config = dict(
    head_dim=64,
    norm_place='pre',
    rope_fraction=0.5,
    extras=['local attention windows', 'gated attention', 'value embeddings', 'hashed n-gram embeddings', 'a smear gate', 'short convolutions', 'an embedding shortcut', 'learned residual scales', 'capped logits'],
    init='uniform',
    init_std_qkv=0.034,
    learning_rate=0.00283,
    weight_decay=0.051,
    lr_head=0.0162,
    max_seq_len=4096,
    doc_mask=True,
)
Each number is 50 + 10 x the weight over its row's rms, rounded and kept within 0 to 99. Layers, rows and columns count from 0. The size before them is the row's rms in percent of the matrix's.

# v: layer 2 attention value, 128x128, rms 0.16, rows 16-28, columns 0-127
# o: layer 2 attention output (transposed), 128x128, rms 0.14, rows 16-27, columns 0-127
v16 094:49 52 48 57 41 47 50 62 49 47 33 55 54 44 48 38 38 71 46 61 30 48 64 42 54 44 61 47 40 57 51 52 54 50 70 38 47 51 59 70 72 41 37 40 51 39 50 44 35 45 44 41 68 49 66 54 56 34 72 61 58 72 54 42 74 48 33 64 60 52 48 73 45 41 60 28 45 57 44 49 53 56 55 39 56 53 44 49 43 53 62 55 54 42 43 40 51 29 59 52 65 49 63 50 53 42 58 35 39 62 46 43 67 49 51 53 51 50 45 51 51 51 32 57 39 41 45 49
o16 114:42 66 53 63 41 48 50 38 47 42 44 59 56 43 45 36 61 53 47 59 46 46 48 60 58 54 71 38 39 53 41 46 63 56 56 53 48 57 53 56 65 50 58 49 48 50 37 32 47 25 52 49 63 36 40 31 64 47 42 52 66 70 78 36 54 42 40 52 61 59 45 75 39 47 45 26 59 44 43 64 51 50 51 64 61 53 43 28 49 47 57 69 54 57 43 41 42 41 48 45 39 58 54 43 47 38 46 43 47 61 37 45 60 57 58 37 57 66 53 54 45 45 64 63 51 44 48 60
v17 100:45 50 62 48 42 44 53 58 47 60 46 43 56 57 52 58 40 67 62 37 52 41 49 34 37 54 39 63 48 53 63 38 54 48 44 49 48 54 61 54 30 48 56 59 55 52 44 62 58 36 55 57 71 45 53 50 65 54 47 40 43 29 44 39 26 33 55 45 38 65 53 47 41 66 33 61 51 36 37 26 58 39 36 44 53 32 47 63 63 56 54 58 48 53 34 54 49 65 53 51 57 56 46 50 58 60 50 47 42 26 43 39 26 53 50 31 38 38 53 41 62 48 44 48 48 63 43 46
o17 121:55 42 44 64 30 43 56 59 58 63 38 50 66 35 55 53 38 51 49 44 53 61 57 48 58 48 43 52 45 50 63 61 51 41 62 47 46 32 50 54 58 45 46 47 48 60 57 60 57 53 55 57 31 44 67 40 69 65 48 35 56 38 44 59 42 41 43 37 52 36 49 47 57 55 33 29 39 21 47 31 53 51 60 50 77 29 48 54 58 41 61 52 41 49 48 54 53 50 37 49 55 45 34 43 64 46 59 52 36 42 47 35 59 44 50 22 63 49 47 49 46 54 40 49 46 52 38 42
v18 106:47 38 60 59 56 56 57 51 54 49 58 49 51 47 41 51 47 56 51 41 48 31 46 64 66 56 34 29 44 45 44 45 65 61 52 42 48 47 35 42 51 58 67 52 56 53 48 34 53 46 44 49 48 36 48 37 54 47 57 46 39 36 47 41 64 30 63 42 23 56 53 52 61 65 33 49 46 16 53 34 56 59 37 71 37 63 36 75 54 59 44 48 47 59 49 30 44 54 47 51 58 54 37 38 54 53 62 49 46 39 39 60 36 52 52 54 39 59 55 51 44 49 61 61 55 58 50 57
o18 115:54 48 37 59 53 47 56 62 43 50 61 70 47 51 28 54 41 45 70 47 38 51 46 49 34 40 54 35 48 47 43 47 43 60 49 27 48 48 43 50 69 58 52 37 60 66 53 35 46 52 37 54 58 47 59 46 54 52 55 50 56 29 47 36 53 44 55 41 31 74 35 49 63 54 44 53 50 29 53 32 55 53 37 50 68 44 44 56 46 64 41 41 42 56 56 48 55 52 59 60 58 64 44 48 57 38 45 30 48 46 46 42 37 46 44 55 28 50 44 34 55 40 46 44 54 62 51 79
v19 093:45 49 62 53 46 57 62 54 61 63 57 43 54 58 65 58 36 47 61 56 50 52 48 55 36 61 57 57 52 55 62 46 47 52 50 51 49 48 62 70 51 48 59 56 58 65 30 58 50 66 51 51 56 71 47 62 57 35 51 55 52 38 57 28 28 60 48 52 30 49 44 62 47 59 56 74 54 44 46 50 54 54 36 50 61 57 52 68 58 46 40 49 57 44 45 47 48 59 72 64 57 43 66 70 44 50 40 40 69 42 52 38 49 37 41 61 27 46 67 38 39 46 63 38 49 40 48 61
o19 091:25 48 41 61 57 40 58 55 62 55 47 60 53 42 48 63 55 48 67 48 54 51 35 57 57 43 29 44 60 58 55 57 50 53 46 40 56 46 63 41 55 65 55 37 81 58 36 38 62 40 46 66 61 54 43 50 62 48 58 56 64 48 79 51 38 41 48 53 43 64 58 50 57 53 64 49 59 44 33 36 51 55 53 58 63 67 42 66 51 49 46 46 50 56 47 52 59 59 56 45 51 45 70 42 60 44 55 54 56 30 49 44 51 27 52 53 73 49 48 52 58 44 40 52 44 71 54 45
v20 094:50 56 56 48 44 50 56 53 35 19 50 54 48 55 57 58 58 47 45 49 39 49 49 45 46 46 32 35 47 39 44 67 48 53 40 62 39 45 39 44 37 44 50 52 41 53 50 36 62 71 53 54 71 34 59 50 52 55 37 62 48 57 67 50 78 52 48 58 65 42 49 33 46 35 73 37 50 63 54 48 55 55 53 27 61 51 61 58 64 49 45 64 42 63 43 65 53 49 42 41 47 44 48 66 63 49 53 61 48 41 39 64 22 55 51 55 50 58 40 46 53 57 53 53 47 43 60 56
o20 103:47 51 47 48 38 53 50 32 43 35 54 59 31 51 59 70 55 31 41 41 50 36 71 48 48 44 35 65 46 41 55 55 61 54 33 53 49 63 59 53 51 31 51 45 49 47 46 43 51 83 63 48 56 54 48 58 43 45 42 64 39 66 50 39 59 64 44 42 53 44 49 51 62 49 56 70 46 40 50 71 53 43 49 56 37 52 61 54 51 44 49 61 27 54 43 37 51 60 47 66 45 49 44 78 52 45 43 54 59 41 41 54 38 60 40 45 43 54 59 70 52 51 53 40 43 45 36 50
v21 096:56 40 53 46 57 51 64 44 42 66 62 49 51 53 37 46 47 66 51 41 47 33 39 35 35 44 64 39 54 56 56 60 42 51 51 47 38 46 30 66 46 43 43 49 45 41 41 46 64 55 57 48 66 32 49 55 60 64 49 54 49 48 44 54 66 46 47 74 42 60 45 46 42 45 45 40 54 48 48 46 56 41 47 24 69 31 39 54 57 47 58 51 53 54 45 49 52 56 38 32 35 77 42 34 50 42 61 49 51 57 40 49 35 67 59 37 53 51 35 48 52 75 46 64 57 66 54 43
o21 111:57 53 41 67 53 57 65 45 61 47 56 51 44 50 43 37 48 35 40 53 47 54 59 45 33 40 52 46 38 56 49 73 48 45 48 18 43 48 55 61 47 43 59 64 36 45 38 48 61 24 59 54 59 43 61 58 41 62 37 54 57 63 40 41 52 46 46 55 37 58 47 62 47 49 48 47 32 36 51 29 62 53 47 59 73 47 61 61 39 40 44 44 53 59 57 43 52 38 42 53 51 65 59 46 43 54 47 65 58 70 52 60 65 59 62 47 62 49 47 39 54 67 45 61 30 43 44 41
v22 100:50 52 57 63 62 61 75 39 43 35 48 59 60 50 45 53 70 49 56 54 51 49 39 57 49 52 57 38 65 44 41 56 36 41 56 74 61 54 54 41 64 43 33 45 50 36 64 49 48 62 43 48 39 44 30 60 27 56 56 44 50 58 35 45 62 57 45 59 48 42 56 38 37 40 44 53 45 71 44 59 46 46 47 46 58 50 51 49 49 52 38 39 64 58 60 32 59 47 49 30 43 63 58 41 34 31 57 63 67 59 50 64 63 53 49 65 63 46 40 52 60 49 44 56 58 56 66 45
o22 120:53 45 68 44 53 61 55 38 46 43 56 55 41 54 44 34 60 59 53 61 55 53 40 53 47 58 51 45 68 28 30 55 36 62 52 47 45 41 50 39 50 44 43 63 39 68 52 55 50 54 46 35 58 50 50 68 46 36 62 43 45 64 50 53 42 48 51 49 35 62 57 39 63 58 48 65 51 78 53 66 36 64 44 53 55 54 60 48 58 66 42 36 60 59 65 45 44 44 45 57 70 58 71 29 33 55 44 61 61 44 55 53 37 53 51 69 60 49 60 50 60 53 48 62 49 47 55 69
v23 089:44 56 46 57 32 50 32 60 54 57 39 50 49 41 57 40 34 41 53 68 40 43 51 56 73 60 57 55 45 61 50 37 64 50 56 49 59 50 66 53 71 50 62 43 50 39 56 46 35 46 29 48 62 72 59 54 47 34 56 52 61 63 48 61 56 58 40 52 57 55 50 55 47 48 70 45 38 54 51 47 46 62 54 47 53 55 40 46 49 56 53 50 57 46 43 48 52 38 76 58 62 43 68 68 42 60 50 37 41 46 52 42 69 34 47 60 58 43 58 64 36 35 34 45 38 29 44 53
o23 109:55 55 47 42 61 48 39 69 46 38 40 55 58 44 35 47 55 63 53 58 48 29 41 65 50 56 51 63 44 55 42 35 60 32 44 54 51 43 45 39 70 49 55 46 54 36 59 35 35 55 54 55 44 66 45 37 55 61 42 52 56 56 58 65 39 71 52 47 61 53 62 46 48 43 48 37 62 67 40 72 60 51 48 59 38 50 59 33 42 26 42 64 77 36 40 39 56 34 57 49 55 49 46 55 44 32 60 47 53 52 46 50 33 52 53 40 46 62 65 46 53 33 43 52 51 48 51 52
v24 101:50 63 51 54 36 57 62 64 34 42 38 50 36 62 44 63 44 57 51 52 35 39 57 41 63 38 29 44 43 39 68 50 41 61 59 52 42 63 48 54 48 47 47 42 52 32 38 37 50 60 51 49 59 49 39 49 58 59 72 37 46 68 51 52 60 32 29 60 47 48 50 50 41 49 50 55 49 43 38 26 46 39 49 47 63 51 61 56 66 48 60 52 31 42 45 35 54 64 40 40 59 48 48 57 67 59 60 40 41 48 48 72 37 50 43 39 56 36 50 38 43 62 46 61 51 64 53 39
o24 124:41 74 37 52 53 51 52 57 44 36 43 52 29 47 43 74 46 49 51 53 54 34 57 41 47 33 36 56 49 38 61 47 43 55 40 59 56 62 58 44 44 41 46 43 43 43 35 35 40 60 59 51 40 47 36 44 60 65 44 42 47 59 47 39 61 72 54 41 59 63 48 60 39 39 49 53 47 30 51 41 57 37 45 55 61 51 62 51 62 53 37 60 26 51 41 65 70 57 42 52 53 32 50 55 56 54 51 31 52 50 38 43 42 39 50 41 54 35 47 64 55 64 61 60 46 34 39 41
v25 084:47 50 61 58 49 56 51 47 53 45 53 48 47 44 52 46 40 64 62 62 50 56 36 45 35 62 60 50 41 48 55 37 50 50 52 54 41 53 71 54 74 54 50 57 52 56 41 41 53 56 46 43 46 65 47 62 58 40 48 47 50 29 45 30 42 62 55 57 36 65 45 52 53 56 46 65 53 28 49 44 69 48 50 38 40 45 58 82 48 38 47 56 64 29 44 47 46 52 71 65 58 35 64 64 36 51 47 53 59 57 53 41 68 37 39 61 28 45 60 48 56 39 59 42 56 37 46 58
o25 074:25 47 39 69 41 44 36 66 48 63 39 59 48 42 48 50 54 56 48 62 53 46 21 58 67 30 49 49 48 45 53 44 55 49 57 59 48 48 54 54 56 42 45 51 49 50 43 47 74 45 48 78 44 54 36 62 50 50 45 43 54 47 62 45 39 59 35 51 43 63 47 32 46 57 53 38 58 59 56 40 36 57 40 48 63 53 37 35 56 37 43 42 63 40 60 52 64 43 58 50 48 48 52 60 42 57 68 43 43 36 47 60 36 40 45 52 48 51 42 35 45 35 34 49 71 49 40 64
v26 091:49 43 49 61 42 48 52 58 41 83 38 46 48 51 53 48 70 53 49 53 50 59 57 57 51 56 45 54 58 47 60 44 63 46 57 35 54 45 70 47 58 52 65 50 56 57 62 43 49 36 53 49 60 55 71 48 49 62 61 26 49 49 42 62 51 42 39 50 40 78 49 55 53 52 56 34 48 40 34 54 53 48 67 30 48 24 49 48 53 47 41 47 37 45 53 46 51 50 53 59 52 56 40 46 46 53 36 40 42 54 49 38 57 43 79 36 53 46 49 65 64 34 30 44 64 58 41 54
o26 088:73 48 67 55 38 49 59 64 72 49 53 58 50 51 46 45 49 43 57 56 44 61 37 52 50 51 58 35 40 38 47 53 56 36 61 46 62 23 64 38 52 37 52 50 54 49 54 34 50 39 43 60 46 40 61 43 68 62 55 52 34 45 46 48 53 37 54 63 58 61 42 49 33 54 49 43 40 40 66 30 46 65 52 39 65 34 44 33 52 32 72 56 46 47 40 59 58 30 52 56 47 53 46 47 47 48 55 66 43 45 51 40 54 56 60 52 54 41 52 53 37 45 40 40 48 59 24 46
v27 077:45 55 44 47 58 56 31 54 58 75 58 42 45 50 59 55 48 46 65 52 51 61 52 60 35 57 38 53 53 49 60 49 52 55 49 48 48 49 50 48 53 45 70 66 44 52 37 58 59 56 56 59 59 68 34 48 54 53 39 54 41 26 49 50 33 67 57 57 31 52 39 74 59 55 60 46 53 42 53 53 54 46 40 60 57 43 57 58 52 39 43 57 56 57 53 75 52 71 59 55 51 41 51 45 41 56 20 57 59 61 44 42 66 33 48 41 51 33 59 47 31 45 57 41 56 27 50 53
o27 091:31 40 40 45 61 33 62 65 54 70 66 58 66 47 50 67 45 43 59 45 46 51 40 43 51 36 35 38 72 50 54 48 46 55 44 40 37 41 52 56 32 50 44 37 43 49 45 42 48 51 54 68 59 43 51 38 65 59 40 53 52 41 44 62 53 71 44 45 41 52 67 50 66 43 59 60 49 66 43 55 64 38 54 52 61 52 53 71 64 34 60 54 57 50 52 43 58 48 55 66 56 41 51 44 66 53 51 64 35 51 43 63 61 47 45 46 61 58 61 32 66 62 40 54 36 50 57 51
v28 094:51 61 45 37 59 48 42 41 53 65 51 38 54 45 53 43 54 33 46 54 49 63 58 39 68 41 37 46 52 55 45 74 66 48 62 56 60 50 74 38 64 60 56 52 44 58 60 48 47 66 47 51 37 47 50 45 48 44 44 43 59 41 51 51 48 68 53 51 51 37 39 73 66 53 45 41 53 38 55 57 57 45 65 73 52 45 55 53 50 44 48 51 41 46 61 55 52 48 45 54 61 45 46 34 34 55 20 69 50 50 63 36 77 44 63 51 47 60 51 41 48 45 47 53 50 24 50 39